Each number is 128 + 24 x the weight over the matrix's rms, rounded and kept within 0 to 255. Layers, rows and columns count from 0.

# layer 3 MLP gate, 256x96, rms 0.147, rows 133-156, columns 0-95
[[110 121 147 171 138 153 126 115  96 150 127 107 116 185 134 142 149 116  86 148 137 168  53 139 171 135  99 125 102 115 107 108 160 167 125 154  62  86  88 101 151 162 141 144 136 101 151 128 158 168 116 124 126 118 133 147 125 126 108 157 147 132 100 148  86 143 149 160 119 142 147 103 123 169 112  95 145 136 105  82 121 132 129 154 122 127 150  92 124 139 133 120 149 138 141 117]
 [120 150 155  93 147 146 116 152 126  90 117 139 102 112 155 147 119  85 119  98 135 136 146 126 129 120 138 126 146 142 127 155 140 129 119 128 120 103 101 128 128 142 122  96 139 167 132 114 137 112 141 108 171 137 125 105  90 127 178 124 120 116 109 146 151 142 145 137 143 135 111 134 134 126  77 103 115  80  96 137 125  83 171 143 132  50 122 115  94 138 161 137 139 137 129  97]
 [102  85  93 130 119 126 105  91 147  95  97 154 102 163 135 143 111 140 130  96 129 134  92 109 158 146 130 155  89 124 128 119 127 107 112 168 117 147 110 130 155 149 169 119 181 119  92 137 100 124 110 180 118 137 130 173 166 140 100 118  93 116 133 133 153 114 106 146 150 133  89 130 117 111 127 186 114 116 104 152 125 101 134 173  81 101 163 113 155 156 144 121 146 137 133 128]
 [118 107  94 130 100 133  99  94 117 122 131 144 130 128 131 118 138 133 168 113 136 118  98 163 148 115 114  90 139  85 174 174 130 126 101 117 124 137 111  75 113 121 136 138 116 131 124 158 143 148 126 114 145 171 138 110 132 118 130 123 153 133 173 130  96  90 150 117 104 156 133 127 125 102 124 123  91 127 115 179 157 111 124 155 100 126 184 136 112 128 129 132  86 117 172  97]
 [156 131 114  75 162 124 163 139 112 158 154 111 146 136 140  82 113 128  98 124 153 110 118 133 106 123 104 186 148 112 149 173 145 191 155 120  89  92 101 165 131 118  97 101 147  93 116 124  96 159 114 127 106 112  74 129 117  99 156 165 120 151 127 127 154 114 194 153  96 118 104 101 145  97 150 126 146 112 144 116 140 157 117 146 134 133 150 143 126 143 136 121 130 110 135 122]
 [123 109 159 139 155 167 124 141 134 160 127 124 117 150 111 116 151 127  88 143 114 131 110 110 135 110 148  76  96 115 124  94 127 114 126 163 124 132  89 126 114 137 131 101 201 111 106 111  59 131 123 116 140 146 135 143  88 103 149 126 143 123 107 124 149 177 135 148  71 100 147  99 138 124 138 156 134 164 154 103  93 138 150 153 141 134 136 143 143 133 154 121 104 133 146 128]
 [131  73 149 121 112 170 115 107  77 122 124 158 134 109 158 109 123  98 114  78 122 106  96 174  78 101 114 121 135 150 166 114 153 158 176 148 116 109 135 117  84 150 155 113 155 133  98 140 135 158 124  95 169 158 117 101 148 127 153 133 135 109 102 159 138 188 107 138 134 104 148 116 134 107 130 119  85 131  95  95 174 133 141 113 154 156 138 104 107 133 152 117 137 176  97 104]
 [145 126 131  91 114 126 115 126 151 130 173 124 174 129 150 126 175  89 150 117 112 101 139  97 134 151  92 146 124 102 118 170 125 134 108 115 144 101 124 173  77 140 148  86 123  86 115 151 108 135 123 153 129 122  99 153 116 128 153 140 114 112 129 100 109 111 175 141  76 127 112 168 110 150 157 124 147 104  73 128 143 126 136 144 152 113 117  97 166 145 182  94 106  89 110 167]
 [115 116 133 138 154 111 118 117 121 118 123 181 128 147 123 126 149  99 124 125 156 170 129  89 160  85 126 108  98 119 101 139 160 165 114 120 114  80 111 137  96 137 156 164 163 125 120 135 134 149 146 119 137 106 119 112 148 166 104 182 164 129 115 192 161 141 173 129 145 100  85 134 134 122 105  85 129 109 124  84 131 112 127 120  98  96 131  88 155 106 136 154 119  94 133 126]
 [164  77 182  99 101 117 118  70 128 149 162  81 140 117 159 161 143 149 160 156 124 154  84 119 193 141 118 135 128 129  97 117 119 164 148 150  96 117 130 107 136 129  95  89  94 121 146 117 159 145 134 114 127 132 120 124 124 134  86 139 158 100 113 142 153 151  85 115 107  96 155 178 148 117 132 131 114 130 116 133 159 133 154 104 143 177 134 129 112  85 150 131 101 138 146 168]
 [ 85 132 142  90  92  96 118 145 134 116 133  91 110 114 147 114 134 103 154 151  91 120 119 149 151 146 105  84  93 142 163 121 146 134 163 160  77 120  80 116 185 122 113 101 117  90 140 140 105 141 112 177 152 100 164 117 117  89 135 140 125 151 146  69 149  87 128 106 132 134  60 131 132 172 127 145 116 135 136 133 144 149 147 153 164 119 138 101 127 103 113 151 172 159 132 156]
 [131 129  95 125 113 140 145 143 175 142 127 103 107 104 107  77 103 145 114 121 112  60 158 143 144 127 108 110 135 132 111 141 139 155 110 122 132 166 112 153 130 133 146  97  99 125 118  90 168 155 125 185 134 143  95  92 155  95 153 142 108 136 131 130 151  68 179 136 111 140 110 135 129 122 126 115 134 116 124 109 173 109  95 119 131 135 156 152 131 129 133 120  76 154 113 155]
 [131 151 129 123 161 108 133 110 141 117  89 130 114 124 145 108 103 118 107 135 155 199  95 111 134 112 176 114 106 142 120 100 141 157 139 101 109 142 157 107 162 119 139 187 149 133 153 125 152 114 111 123 143 136 118 131 148 142 103 163 137 122  86 152 138 118 141 149 135 152  61 154 124 119  59 131 137 140 142 124 104  88 150 129 119 116 144 132 154  95 119 106 156 121 141 148]
 [102 116 150 164 137 123 141  88 108 127 112 161 129 155 115 117  99 160 128 148 153 118 146  88 143 108 139 149 129  95 114  99 111 147 160 142  90 119 139 112 136 173 132 128 161 103 125 144 141 106 103  99 155  98 137 100 113 113 116 131 162 134 148 135 167 113 142 116 195 135 103 137 112 113 156 124 173 161  75 127 125 115 127  85 112 107 140 155 154 121 128 145 148 126 115  97]
 [134 136 134 136  82  92 130 138 145 111 100 154 133 111 122  87 149 126 177 111 120 171 105  91 115 101 168 119 118 136 133 147 140 137 133 114 142 143 111 156 148 130 132 149 114 147  76 145 142 159 123 141 164  92 122 105 126 128 143 116 142 118  96 111  93 119 121 166 144 119  92 146 125 130 111 169 117 182 120 135 183 136  56 115 119 116 158 121 139 110 144 107 115 110 139 110]
 [116 152 128 128 105 105 117 139 132 130 130 107 148 148 135  89 142 137 133 111 124 137 151 168 149 103 145  98 137 118 145 104 117  97 151 116 124 145  90 117 159 146 106 137 157 117 141 100 115 142 151 172 120 171  86 108 119 120 145  88 108  90  77 127 134 112 117 161 116 126 135 112  90  95  96 134 136 128 150 165 167  89 137  83 122  93 188 143 111 128 160 146 157 149 112 121]
 [119 101 155 108  92 135 103 118 108  74 119 117  80 138 103 113 165 126 139 136 119 152 103 114 116 130 149 102 104 133 120 139 191 118 170 137  74 154 126 131 164 136 121 120 150 102 118  98 151 142 119 133 123 157 117 139 150 144 165 153 101 135 118 152 118 118 146 109 132 125 128 111 111 110 128  90 131 134 165 128  99 125 134  90 164  95 136 120 182 161 114 140 139  81 114 168]
 [ 84 123 137 143 100 117 101  88  95 172 113 118 145 126 140 144 122 129 149 127 165 143 100 135 113 109 105 153 138 112 102  86 174 141 155 144 142 113 134 125  98 120 168 108 120 134 113 170 144 154 153 123 157 120 115 121 108  98 136 143 125 113 139 146 142 155 124 130 153 115 118  91 178 137 111 111  77  68  97  90 168 100 103 116 142 162 117 130 118 134 175 128 126 112 123 162]
 [120 147 122 118 144 139  77 104  92  97 151 140 134 184 129 139 114 124 136 162 110 165 145  73  75 146 132 100 112 149 135 165  97 120 113 132 145 116 118 159 139 160  96 126 157 137 131 120 114 143 158 107 105 140 142 137 144 104 158 114 104 159 111  53 130 122 146 136 167 145 114 105 113 104 107 149 148 131 163 146 106 139 110 131 127 110 119  69 112 124 156 111 145 129 127 127]
 [140 144 174  93 103 167 132  99 123 106 136 109 135 134 109 141  95 136 150 145 123 144  87 106 125 103  87 139 154  75 128 115 156 138 166 115 161 163 137 122 116 170 157 153  79 143 137 128 189 132  96 177  93 122 123 137 137 157 124 112 146 103 127 130 138 119 122 154 124  95 118 129 106  62 130 121 127 111 129 125 128 124  98 137 131 145 161 115 149 104 114 117 100 129 110 135]
 [147 107 127  70 128 164  77 123 121 132 141 130 149 126 132 121 175  86 121  80 112 143 162 102  81 128 159 107 136 114 155 124 132  96 149 131 124 179  76 122 164 153 131 121 156 146  88 139 141 119 142 116 117 181 101 139 123 139  96 206 142 136  90 159 121 166  98 158 108 134 117 157 100 107 133 134 107  90 109 126 119 130 152 107 156 109 122 141 129 169 127  98 122 152 114 133]
 [125 111 136 136 128 132  98 151 151 139 148 131 124 141 151  99 125 116 165 106 119 115 129 174 109 150 137 146 119 126 115 105 158 134 156  56 137 166 116 103  93 146 139 105 157 129 119 135  54 111 110 126 105 134  91 186 116 138 172 155 121 168 129 113 146  93 153 158  86 156 134 128 145 151 149 140 115 118  88 159 128 122 151 164 127 116 127 115 148 166 105  65 114 117 105 117]
 [129 112 155 103  88 123 150 153 122 121 149 139 116 107 189 147 182 117 105 133 161 140 155 114 144  99 132  91 104  88 125 149  91 145 126 126 118 145 137 155 132 131 131  95 129 130 121 133  94  76 144 174 133 111 137 112 165 111 106 106 174 121 103 140 133 111  91 141 119 122 130 138 155 137 174 122 116 100 129 131 118 126 129 175 129 144  97 195 198 157 134  97 106 102 111  96]
 [121 150 150 114 132 162 149 132 173 139 155 104 140 109 123 108 165 152 110 101  88 145 111 116 126 154 123 141 121  73 131 124 119 144 138 120 158 148 109 119  86 109  97 140 137 155 136  82 132  93 128 136  98 162 140 162  81 158 139 115 124 109 126 149  96 129 121 176 159 126 139 102 170 187 153 129  86 167 124  91 134 116 129 125 135 158  98 166 140  71 109  95 115 154 121 140]]
# layer 3 MLP up, 256x96, rms 0.148, rows 133-156, columns 0-95
[[ 95 132 101 106  88 125 142  83 149 149 135 138 151 101  98 171 114 122 126 140 135 138 128 136 103 149  93 152 183 110 142 150 155  81 140 147 172 164 124 165  90 141 110 112 128 144 117 124 106 121 168 126 133 138  92 132  86 102 124  66 125 121 147 119 157 129 160 161 121 136 160 153 160 119 140 112 131 139 127 141 111 127 163 155  99 134 126 130  89 153 104 110  98 135 109 132]
 [120 121 128 160 143 123 113 125 130 121 122 121 111 126 134 113  88  95  99  64 132 120 117 141  97  93 134 104 153 134 113 131 107 133 153 125 155 107 127 120 130 150 131 150  85 140 133 139 108 107 171 132 111 122 127 140 106  98 106 106 140 141 162 113 113 133 101 113 106 158 114 144 151 103 132 134 146 155  93 123 137 103 160 136 174 149 110 135 133 103 121 114 167 130 147 171]
 [112 134  83 118 121  65 117  89 117 114 133 114 124 158 152  84 202 125 121 139 143 152 157 151 103 122 170 131 129 115 145 120 132 131 122  98  93 149 176 124 136 134 117  67 122 118 129  95 153 129 113 176  96 153 120  87 144  96 127 139 150 136 146 130  81 139 184 120 138 128 118 120 106 112 131 132 143 135 158 132 117 152 120 143 133 156 105 133 155 150 127 105 111 148 130 149]
 [130 143 134 122 149 104 148 131 111 121 126 133 152 152 158 156 150 130 143  92 119 124 105 113 120 131 159 144  74 116 124 153 141 136 145  64 142 137 132 104 117 155  79 143 104 107 114 108 110 113 118 173  86 106 111 114 173 129 130 125 112 123 145 128 133 105 149 140 140 109 153 150 129 130 169 152 123 165 115 110 120 126 120 108 168  89 129 103 136 144  99 119 127 101 112 141]
 [112 104 153 169 144  89  86 119 118 109  97 153 208 140 138 142 163 110 156 164 123 121 108 105 115 104 118 110 134 123 127 158 132 147 129 117  95 135 139 154 110 122  85  79 145 142  94 126 140 165 165 150 172  91 113 100 147 132  98  95 147 155 109 150 134 155 116 160 143  40  82 145 115 128  78 142 112 110 160 158 123 143 149 123 149 137 106 104  37  97 165  99 116 149 149 153]
 [159 104 123  51 114 107  72 126 125 112  93 168 147 166 135 133 178 124 136 126 128 158 110  77 135 149 139 156 122 156 109 134 110 130 100  89 111 131 146  90 131 156 148  74 111 133 168 136 153 122 122 141 155 127 164 150 138 115 137 119 124 182 144 137 115 119 185 160 137 126 112 125 141  91 108 131  95 129 144 146 129 134 124 119 142 149 120 127 138 117  91 113  58 120 134 113]
 [125 132 118 146 139 166 138 156 139 164 138 137 130 127 144 152 173 120 153  90 104 144 150 115 142 100 156  92 140 133 107 124 122  80 108 102 128 131 143 172 152 108  79 140 155 119 158  80 141 117 116 119 122 138 105 186 126 106 114 132 133 120  86 144 112 113 100 124 135 162 105 119 163 108 110 145 161 110 182 144 141 152 141 106 145 114  84  95 117 153 111 104 146 116 153 126]
 [131 110 165 149  82 184  91 163  84 155  91 148 172 126 172  71 145 154 137 135 125 130 186  89 140 139 163 116 127 116 134 171 100  88 133 132 191 116 129 174 109  73  91 133 107 115  94 101  96  98 103 109 168 124  53 120 162 158 152 113 102 145 145 108 139 154 166  82 149 143 134 135  89 174 113 122 122 159 122 138 156  83 152 115  96 129 129 115 129 170 141 109 142 133 169 125]
 [105 117 111  93 167 162 135 104 151 156 113 144 101 113 136 136  88 111 102 176 152 150 133  70 135 111  91 149  96  86 109 116 156 139 167 113 169 115 127 160 137 107 130 115 114 144 133 118 150 114 126 151 149  94 154 172 119 124 161 172 125 148 107 113 126 128  99 146 112 129 107 136 155 124 123 136 154 108 130 144 125 143 128 106 117 121 105 142 126  95 132 128 115 131 135 138]
 [143  95 117 118 147  92  98 114 133 127  78 127 110 147 123 127 182 205 146 122 139 153 120 111 117 166 129 121  89 173 135  81 110 124 159 118 139 174 147  91 120 142  76 142 121 140 150 119 119 118 120 144 185 119 142 113 111 115 191 110 167 152 119 105 114  99 103 116 129 176 114 112 118 125  81 127 132 115 101 115  99 126  71 139 151 153 116 158 108 128 124 108 203 127 140 137]
 [ 91 114 104 117 178  92 155 131  86 133 150 142 141 136 134  85  77 122 143 125 169 110  57 105 103 122 124 147  98 132 119 136 120 176 102 129 109 131 182 113 132 169  98 123 147 140 143  89 145 148 183  99 102 124 149 162  97 129 134  91 148 135 178 146 135 136 114 129 113 125 143 117  90 115 101 143 152 124 166 139 143  99 108  91  96 126 143 105 128 133  97 187 133 152 141 137]
 [ 96 124 125 115 117 133 196 141 127 142 116 168 107 124 160 154 107 122 128 131 129 124 119 117 142  77 156  92 160 144 130  96 118 168 162 131 118 104 150 154 141 126 103 159 113  82 132 172 123 107 116  81 116 141  93 114  91 155  94 163 149 143 140 136 129 145 110  99 132 120 121 136 113 137 131 133 193  99  96 116  92 127 107 135 148 144  98 169 143  88  82 122 143 152 142 151]
 [ 85 125 131 123 117 128 133 147 152 141 117  90 131 146 142 119 150 121  96 120 117 133  93 120 144 116 102 104 130 123 130 113 142 133 132 142 115 117  92 109 152 105 148 129 105 155 130 127 133 202 168 148 121 140  82 119 160 141 107  99 150 100  85  98 109 119 141 137 128 153 107 146 151 119 143 137  98 167 154 133 117 140 109 136 144 151  94 105 126 105 107  76 147 172 118 129]
 [124 103 144 159 127 111 112 139 100 156  93 162 102 134 110 143  92 103 124 164 150 121 120 149 151 120 137 143 128  93 112 120 126 151 158 128 109 136 157 104 171 139 123 146 139  94 151  81 131 119 106 133 159  76 128 138 120 113 113 127 123 129 102 139 137 106 157 135 118 119 114 177 139 135 152 129 134 111  91 167 120 127 129 133 159 115 113 121 104 137 151 137 103 151 124 129]
 [ 82 185 126  91 159 140 105 145 105 141  92 141  96 128 131 156 120 128 163 144 102 127 118  88 114 113  91 212 139 120 107 146 134 133 123 144 145 161 130 114 146 102 156 113 127 166 166 120 118 128 109 123 130 115 141 120 158 113 121 124 121 145 147 111 149 120 127 123 155 102 131 128 134 158 142 119 133 130 120 145 154 130  72 110 101 108 159 131 128 146 111 164 139 129 105  79]
 [147  98 109 170 111 137 100 109 145  82 120 135 156  69 126 143  84 107 190 136 125 118 164 112 120  72 104  93 136 147 152 138 124 157 131 120 130 149 136 108 131 153 143 131 151 151 135 139 130 155 151 114 109 155 124 102 156  87  99 122 112 115 139 157 140  73 126 133 161 119 138  97 142 122 110  97  90 145 163 164 114  97  84 148 159 122 135 104 124 115 161 135 106 127 143  95]
 [106 155 131 146 137 119 118 122 136 118 127 101 123 130 140 140 133 138 173 142 119 128 104  96 146  93 109 119 192 114 146 122 128 132 137 107 151 121 160 134 132 146 115 116 105 160 164 114 123 148 109 144 136 141 107 115 151 104 108 152 166  94 100 105 111  92 126 171 124 168 156 139 135 133 125 140 151  81 129 101 152 147 130 145  89 145 111 110  93 118 162 141  97 101 188 146]
 [121 138 115 152 162 121 130 131 106 139  96 136 128 163 114 146 107 116 102 140 150  63 116 186 120 134 112 127 125 150  68 100 153 121 184 155 149  94 128 130 147 132 133 133 104 170 105 153 138 120 170 112 133  83 127  94 112 100 157 131 155 132 111 125 126 156 117  92 154 125  74 107 126  96 120 196 123 105 133 131 138 114 181 108 130 154 114 131  83 132 152 135 127 146  82 154]
 [160 148 101 122 140 171  96 166 149 148 149 146 115 135 101 135 134 133 133  90 127 134 156 151  96 184 139 119 148 145 125 124  99 148 176 145  85 141 155 139 138 131 119 109 108 109 138 162  96  95 125  97  80 150 152 139 125 115  92  84 147 154 126 131 120 121  94 110 144 157 130 133 118 130 138 143 114 120 120 154 110 119 102 136 147 106 132 121 141 109  90 130 147 137 128 131]
 [137 151 139 169 102 136 121 102  73 139 140 180 153 125 111 148 142 114 135 137 104 136 143 106 144 153  88 122 158  86 140  99 118  99 101 103 138 137 125 152 132 157 154 147 110 116 125 118 131 129 144 143 137 117 131 142 135 166  93  99 134  89 127 121 135  83 119 135 125 145 127 109  98  98 129 102 108 150 114 187 161 181 134 151 122 134 152  65 133 100 106 135 152 119 134 116]
 [176 129 114 121 139 137 102 145 124 158 125 100  97 107 163 101 199 117 136  74 129 155 169 104  98 182 146 124 106 156 139 137 160 144 117 131 109 160 140 136 104 112 156 156 183 134 133 160 185 108 146 140  83 134 120 125 132 151  91 139 132 121 129 134 182 119  83 150 123 111 133  91 134 124 159 116 102  95 114 110 127 110 142 137 144 152 119  99 134 116  95 101 105  96 101 108]
 [135 106 107 166 131 128 127 178 133 142 151 116  85  75 147 149 109  99 124 119 114 135 136  87 131 116 136 139 122 129  84 104 167 106 143 120 112 139 102 168 131  81 125 141 163 120 120 155  97  75 114 153  89 167 135 101 108 141 115 128 144 143 143 140 104 145 121 114  92 126 149 120 118 127 115  76 115 135 139 130 160 142 138 157 151 161 122 161 184 137 143 139 192  88 134 127]
 [111 126 113 188 142 127 172  77 106 140  93 148 117 142 171 124  98 134 111  65 153 132 112 161 168 135 153 121 133 136 110 132 117 137 153 135 115 140 129  94 123 166 139 136 157 132 133 146 117 119 133 111 117 123 127  80 100 104 127 168 107 127 100 108 101 125 150 165 122 101 122  69 133 121 176 119 136 132 113 140 140 144 105 114  92 130 150 168 139  83 129 117 146 157 102 161]
 [135  80 130 146 144 143 147 166 116 146 142  79  97 138 138 132 123 122 138 143 103 152 143  77 149 143 160 144  91 144 124 143 135 154 118 119 119 110 101  95 162 119 141 138 188 104 122 125 129 115 107 132 149 128 136 121 145 123 137 192 163 136 150 106 161  88 125 125 153 131 153 125 137 134 135 121  75  97 123 130 105  98 163 137 116 151 164  74 114 136 119 104  86 116 125 132]]
# layer 3 MLP down (transposed), 256x96, rms 0.132, rows 133-156, columns 0-95
[[145 116 132 133 158 135 120 120  89 147 105 118 133 147 132 115 154  99 124 166 100 101 116 168 173 138 184  91 116  89 157 122  83 154  84 142 111 109  88 106 151 107  89 137 112 103 126 108 125 130 113 142 105 155 150 155 143 140 107 155 128 117 123 122 100 152 125 135 139 134 125 130 148 135 105 150  98 137 142 115 141 132 102 136 164 136 144  86 165 125 104 154 148 113 169 144]
 [118 128 143 151 100 141 154 136 115 125 134 104 123 132 124 138 125 152 149 185 146 119 126 117 140 142  94 159 122 108 134  87 148 126 109 132  83 174 150 111 130 116 144 130 180  99 187 156 133 135 110 129 145 108 153 100 133 133 130 154 123  71 138 141 146 149 146 118 117  96 155 123 106 133 109 124 108  99 113 110 153 121  89 100 108 113 145 114 107 138 126 133 130 123 130 116]
 [123 137 153 138 123 158  97 174 111 110 125 131  87 134  78 150  77 168 152  93 120 139 118 135 128 127 132 159 107 150 129 122 132  90  94 130 143 135 110 145 135 148 140 178 121 121 113 159  76 136 135 125 161 171 142 176 178 154 123 108  97 151 116 128 159 112  84 123 140 127 166 116 130 137 137 129 120 117 106  91 105 115 177 128 113  94 133 112 144 111  99 139 130 110 123  92]
 [118 119 143 138 109 151 113 105 155  98 161 116 114 121 117 123 107 158 144 162 159 157 122 129 126  91 105 131 163 104 117  93 116 114 147 167  95 116 120 167 133 104 171 111 148 118 159 124 140 138 121 142 135 117 134 145  82 108  91 110 121 130 143 138 135 136 130 132 104 143 123 128 103 134  94 103 114  98 112 156 142 135 122 125 112 154 149 168 145 130 162 131 123 144 142  83]
 [157 120  81 121 106 135 188 149 114 142 142  86 122 129 172  92 123 113 119 139 134 103 129 138 117 127 129 137 148 154 129 117 104 191 137 174 107 125 152  97 112 179 119 123 151 158 111  95 179 119 109 133 120 150 122 136 124 134 155 185  65 134  91 144  88 133 203 108  97  91 156 156 117  95 140 119 107 107 141  67  77 131 103 180  93 165 124 120 162 111 113 125 124 133 136 143]
 [109 154  86 143 155 189 141 139 119 116 142  71 137 101 138 125 151  45 137 119 115 117 142 125 129 108 149  95 160 116 127 118 170  69 154 163 124 119 161 139 111 126 135 160 137 117 141 105  91 127 104 115 137 158  82 138 107 148  96 122 118 121 143 126 145 124 132 120  77 132 133 126 134 141 148 108 152 120 125 130 118 120 159 128 124  87 152 110  80 105 157 129 156 153 181 117]
 [150 113 128 141 126 144 114  80 132 112 117  97 131 126 132 113 127 127  89 133 116  83  72 164 110 128 100 160 132 130 138 159 172 154 120 146 123 109 112 155 144 180 156  81 143 162  65 184 129 137 127  95 146 163 114 100 136 122 160 127 133 117 130 155 158 137 128 137 113 105 168 125 125 143 119  89 104 133  98 127 143 102 131 182 116 124 159 138 123  96 151 126 135 162 111 125]
 [ 96 124 197 171 119 138 161 120  92 157 144 114 143 149  82 169  88 171 125 182 156 114 137 170 159 137 157 174 136 121  52  90  98 107 121 109 135 140 137  81 121  88 103  78 102 138 186 118 111 180 150 141 163 122 137 105 129 108 128 133 144  99 115 182 146 146  77  78 157 138  90 120 113  99 106 128 110  78 125 119  99 104 142 158 121 172 137 125  93 101 119 141 136 141 163 114]
 [112 103 122 178 100 105 116 125 137 109 154 152 139 115 161 121 149  94 128 101  92  64  96 145 111 158 141 118 150 161 152 131 119  91 123 172 109 141 126 134 123 142 117 129 164  78 177 115 140 132 129  99 120 181 139 129 194 134  94  82 135 126 135 132 129 117 151 124 137 151 119  85 107 124 122 132 111 147  91 128 128 125 145 145 147 141 147 124 145 147 131 110 129 121 117 138]
 [160 116 106 128 126 159  85 130 110 126 123 118 138 101 165 168 126 139 125 111 136 163 159 171 136 112 125 132 112 129  97 114  82 170  87 131 111 127 105 124 105 169 146 137 114 170  78 134 117  79  59 159 117 177 173 130 146 144 109 157 148  80 105 133 113 118 150 127 113  61 108 147 154  61 150 124 121 173 139 145 121 167 115 139  99 120 147 159 132 156 116 136 153 133 143 111]
 [122 103 189 139 116 191 117 143  79 109 122 179 135 125 137 152 110 130  89  94 143 121 109  62 155 115 113 146 148 144 105 101 163 113 160  88 147 129 174 130  98 167 163 129 176 128 140 180  93 125  93 100 173 117  93 155 168 134 140 127 120 119 103  86 147 126 153 131 142 162 138 146 113 107 100 110  90 156 132  99 164 131 100 171 118 107 128 121 116 158 151 137 125 111  95  96]
 [138 122 125 138 133 116  79  99 142 168 118  94 194 183 118 131 153 144 120 123  95 109 131 165 101 161 150 135 121 131 129 115 136 138  82  87 178 111 121 117 141 136 128 148 141 168 102  86 125 116  83 153 110 143 166 114 131 104 115 115  88  85 124  97 112 103 105 105 149  92 139  85 151 129 143 142 116 171 142 142 131 154 126 145 113 138 179 141 167 140 169 115  98 119 101 157]
 [164 146 131 119 116 111 114 109 125 111 147 145 119 141 132 125  89 100 149 163 156 116 100 118 149 129 112 156 132 122 108 125 123 120 128 128 119 133 178 171 127 139 111 159 132  88 147 132 138 118 112 111 165 115 173  94 130 103 139 141 124 152 147 190 142 123 148 154 135 117 127  98 107 163  90  99 155 100 106 116 132 101 124 117 130 101 143 165 130 137 124 131 112  89 137 102]
 [127 150 117  99 127 113 144 134 144  71 159 113 157 133 147 137 158 162 124  80 126 123 125 125 110 138 123 103 115 166 125 142 145 114 101 136 154 128 106 136 113 119 129 109 145 146 141 170 105 129 158 134  95 176 141 131 135 142 139 128 106 114 152 102 125 168  98 102 134 137 144  60 130 128 108 132 107 124 157 105 121 155 109 156 112 136 137 111 163 130 112 132 148  95 108 136]
 [120 110 128 161 107 138 150 122 179 126 140 115 138 155 163 154 120 112 101 159 169  99 143 159  96 149 140  96 112 139 156  82 121 127 117 124  94 112 107 128 141 128 107 117 149 114 114 115 117 117 127 118 135 114  92 163 122 139 153 125 120 117 145 138 155 128 149  98 104 131 135 117 112  98 161 123 165  84 135 118  59 137 181 114 154 140  88 107 100 128 156 156 138 136 144 160]
 [137 118 109 102 127 107 136 114 128 128 139 125 151 122 156 143 148 150 101 127 121 106  92 113 121 169 115 159 109 171 140 164 131  87 108 119 130 165 124 145 119 120 132 131 107 123  61 136 133 118  93 112 113 118 144 136 179 117 159 141 177 165 124 159 163 134 135  81 135 145 136 134 120 135 186 103 126 115 121 101 151 137 150 120  96 133 101 126 132 140  92 124 110 153 170  92]
 [149 112 153  87 110 142 127 115 136 103 159 144 115 125 123 112 139 159 115 111 105 103 141 104 167 136 117 115  94 150 119 151 140 108 121 137  94 163  97 137 137 139 127 178 133 108 105 101 114 123 131 135 151 139 134 180 123 109 167 142 129 160 148 119  94 174 142  79 115 116 104 122 121 143 123 130 121 170 167 154 108 120 131  92 147 117 116 135 149 165 126 132 117  97  95 125]
 [180 120 111 110 160 130 170 196 156 114 145 139 137 113 136  95 187 130  96 131  92 137 131 119 124 146 167  96 107 115 165 149  95 108 127 116  84 133 150 118 142 118  93 142 127 112 155 118 137 114  88 107  84 150 136 136 125 142 152 100 113 153 135 114 112 105 143 133 113 161 129 170  90  72 180 137 132 158 130 123 113 115 117 150 148 105 128 105 114 133 101 141 134 139 149  99]
 [ 96  93 149 168 136  97 158 103  95 128  91 127 148 114 168 119 135 121 117 133 143 140  97 133 146  65  98 137 132 137 132 164 134 109 125 121 120 147 114 120 119 136 165 152 108 120 109 127 187 132 131 144 157 107 122 105 121 158 130 152 109  66 122 169 125 103 144 142  99  89 131 135 137 133 133 107 123 136 111 113 168 134 135 157 122 129 164 163 131 155 131 130 130 134 135  93]
 [148 114 141 129 154 110 156 103 150 137 131  76 122  89 135  93 106 134 118 129 134  97 138 120 155  82 114 100 119 131  94 108 111 179 137 165  85 123 126 120 176 107 115  98 137 169 147 107 150 128 118  89 128 127 117 163 116  90 161 109 128 130 164 108 103 177 135 139 116 132 114 150 151 105 116 129 143 118 156 114 114 108 111 139 142 106 120 148 152 164 138 142 124 154 152 106]
 [112 141 132 147 125 126 141  75 147 120 121  99 175 134 129 147 129 136 111 116 127 109 123 167 120 142 135 148 127 155 113 163 129 145 110 137 141 142 111 167 119  93 132  86 121 155  97 140  92 149 133  97 121  86 111 125 119 158 161 120 129 106 135 138 195 148 174 114 138 115 119 141 124 174 129 126 113 145 123 112 102  86 166 150 118 125 118 106  84 110  86 154 100 128 170 143]
 [119 163 140 124 128 124  92 111 128 123 130 105 113 123 135 158 148 188 136 134  90 118 161 173 106 165 143 108 122 160 195 149  87  98 116 127 174 146 148 115  94 104 165 110  95 168 131 106  88 131  95 138 147 113 146 152 126 115 117 113 134  84 149 156 133 146 110 159 166 100 136 127 121 137 125 143 122 100  79  93  91 166 127 129 147  92 135  81 100 148  90 142 103 132 153 163]
 [164 151 123 132 131  83 118 116 140 178 144 128 135 171 103 120 129 155 163 124 145 126 147 111 115 117  69 131 105 145 107 130 190 134 148 127 137 121 143 103 130 128 127 110 134 130 123 119 104 125 147 114 138 131 101 181 147 163  80  80  86 109 112 128 104 138  85 113 121 152 164 147 154 149  89 114 118 164 125 147 106 164 116 132 133 148  77  98 103 184 115 100 125 107 154 105]
 [102 169 132 136 165 137  88 127 198 120 140 115  84 142  97 133 118 122 146  96 104 117 100 156 124 145 120 116 144 128 143 181 102 115 116 134 125 158 111 118  93 121 117 146  94 151 108 136 126 117 152  96 138 161 131 158 134 106  94  74 137 139 151 115 161 126 109  82  91 120 142  71 137 164 127 129  90 156 103 146 107 135 132 157 141 108  84 163 107 164 135 140 142 148 134 124]]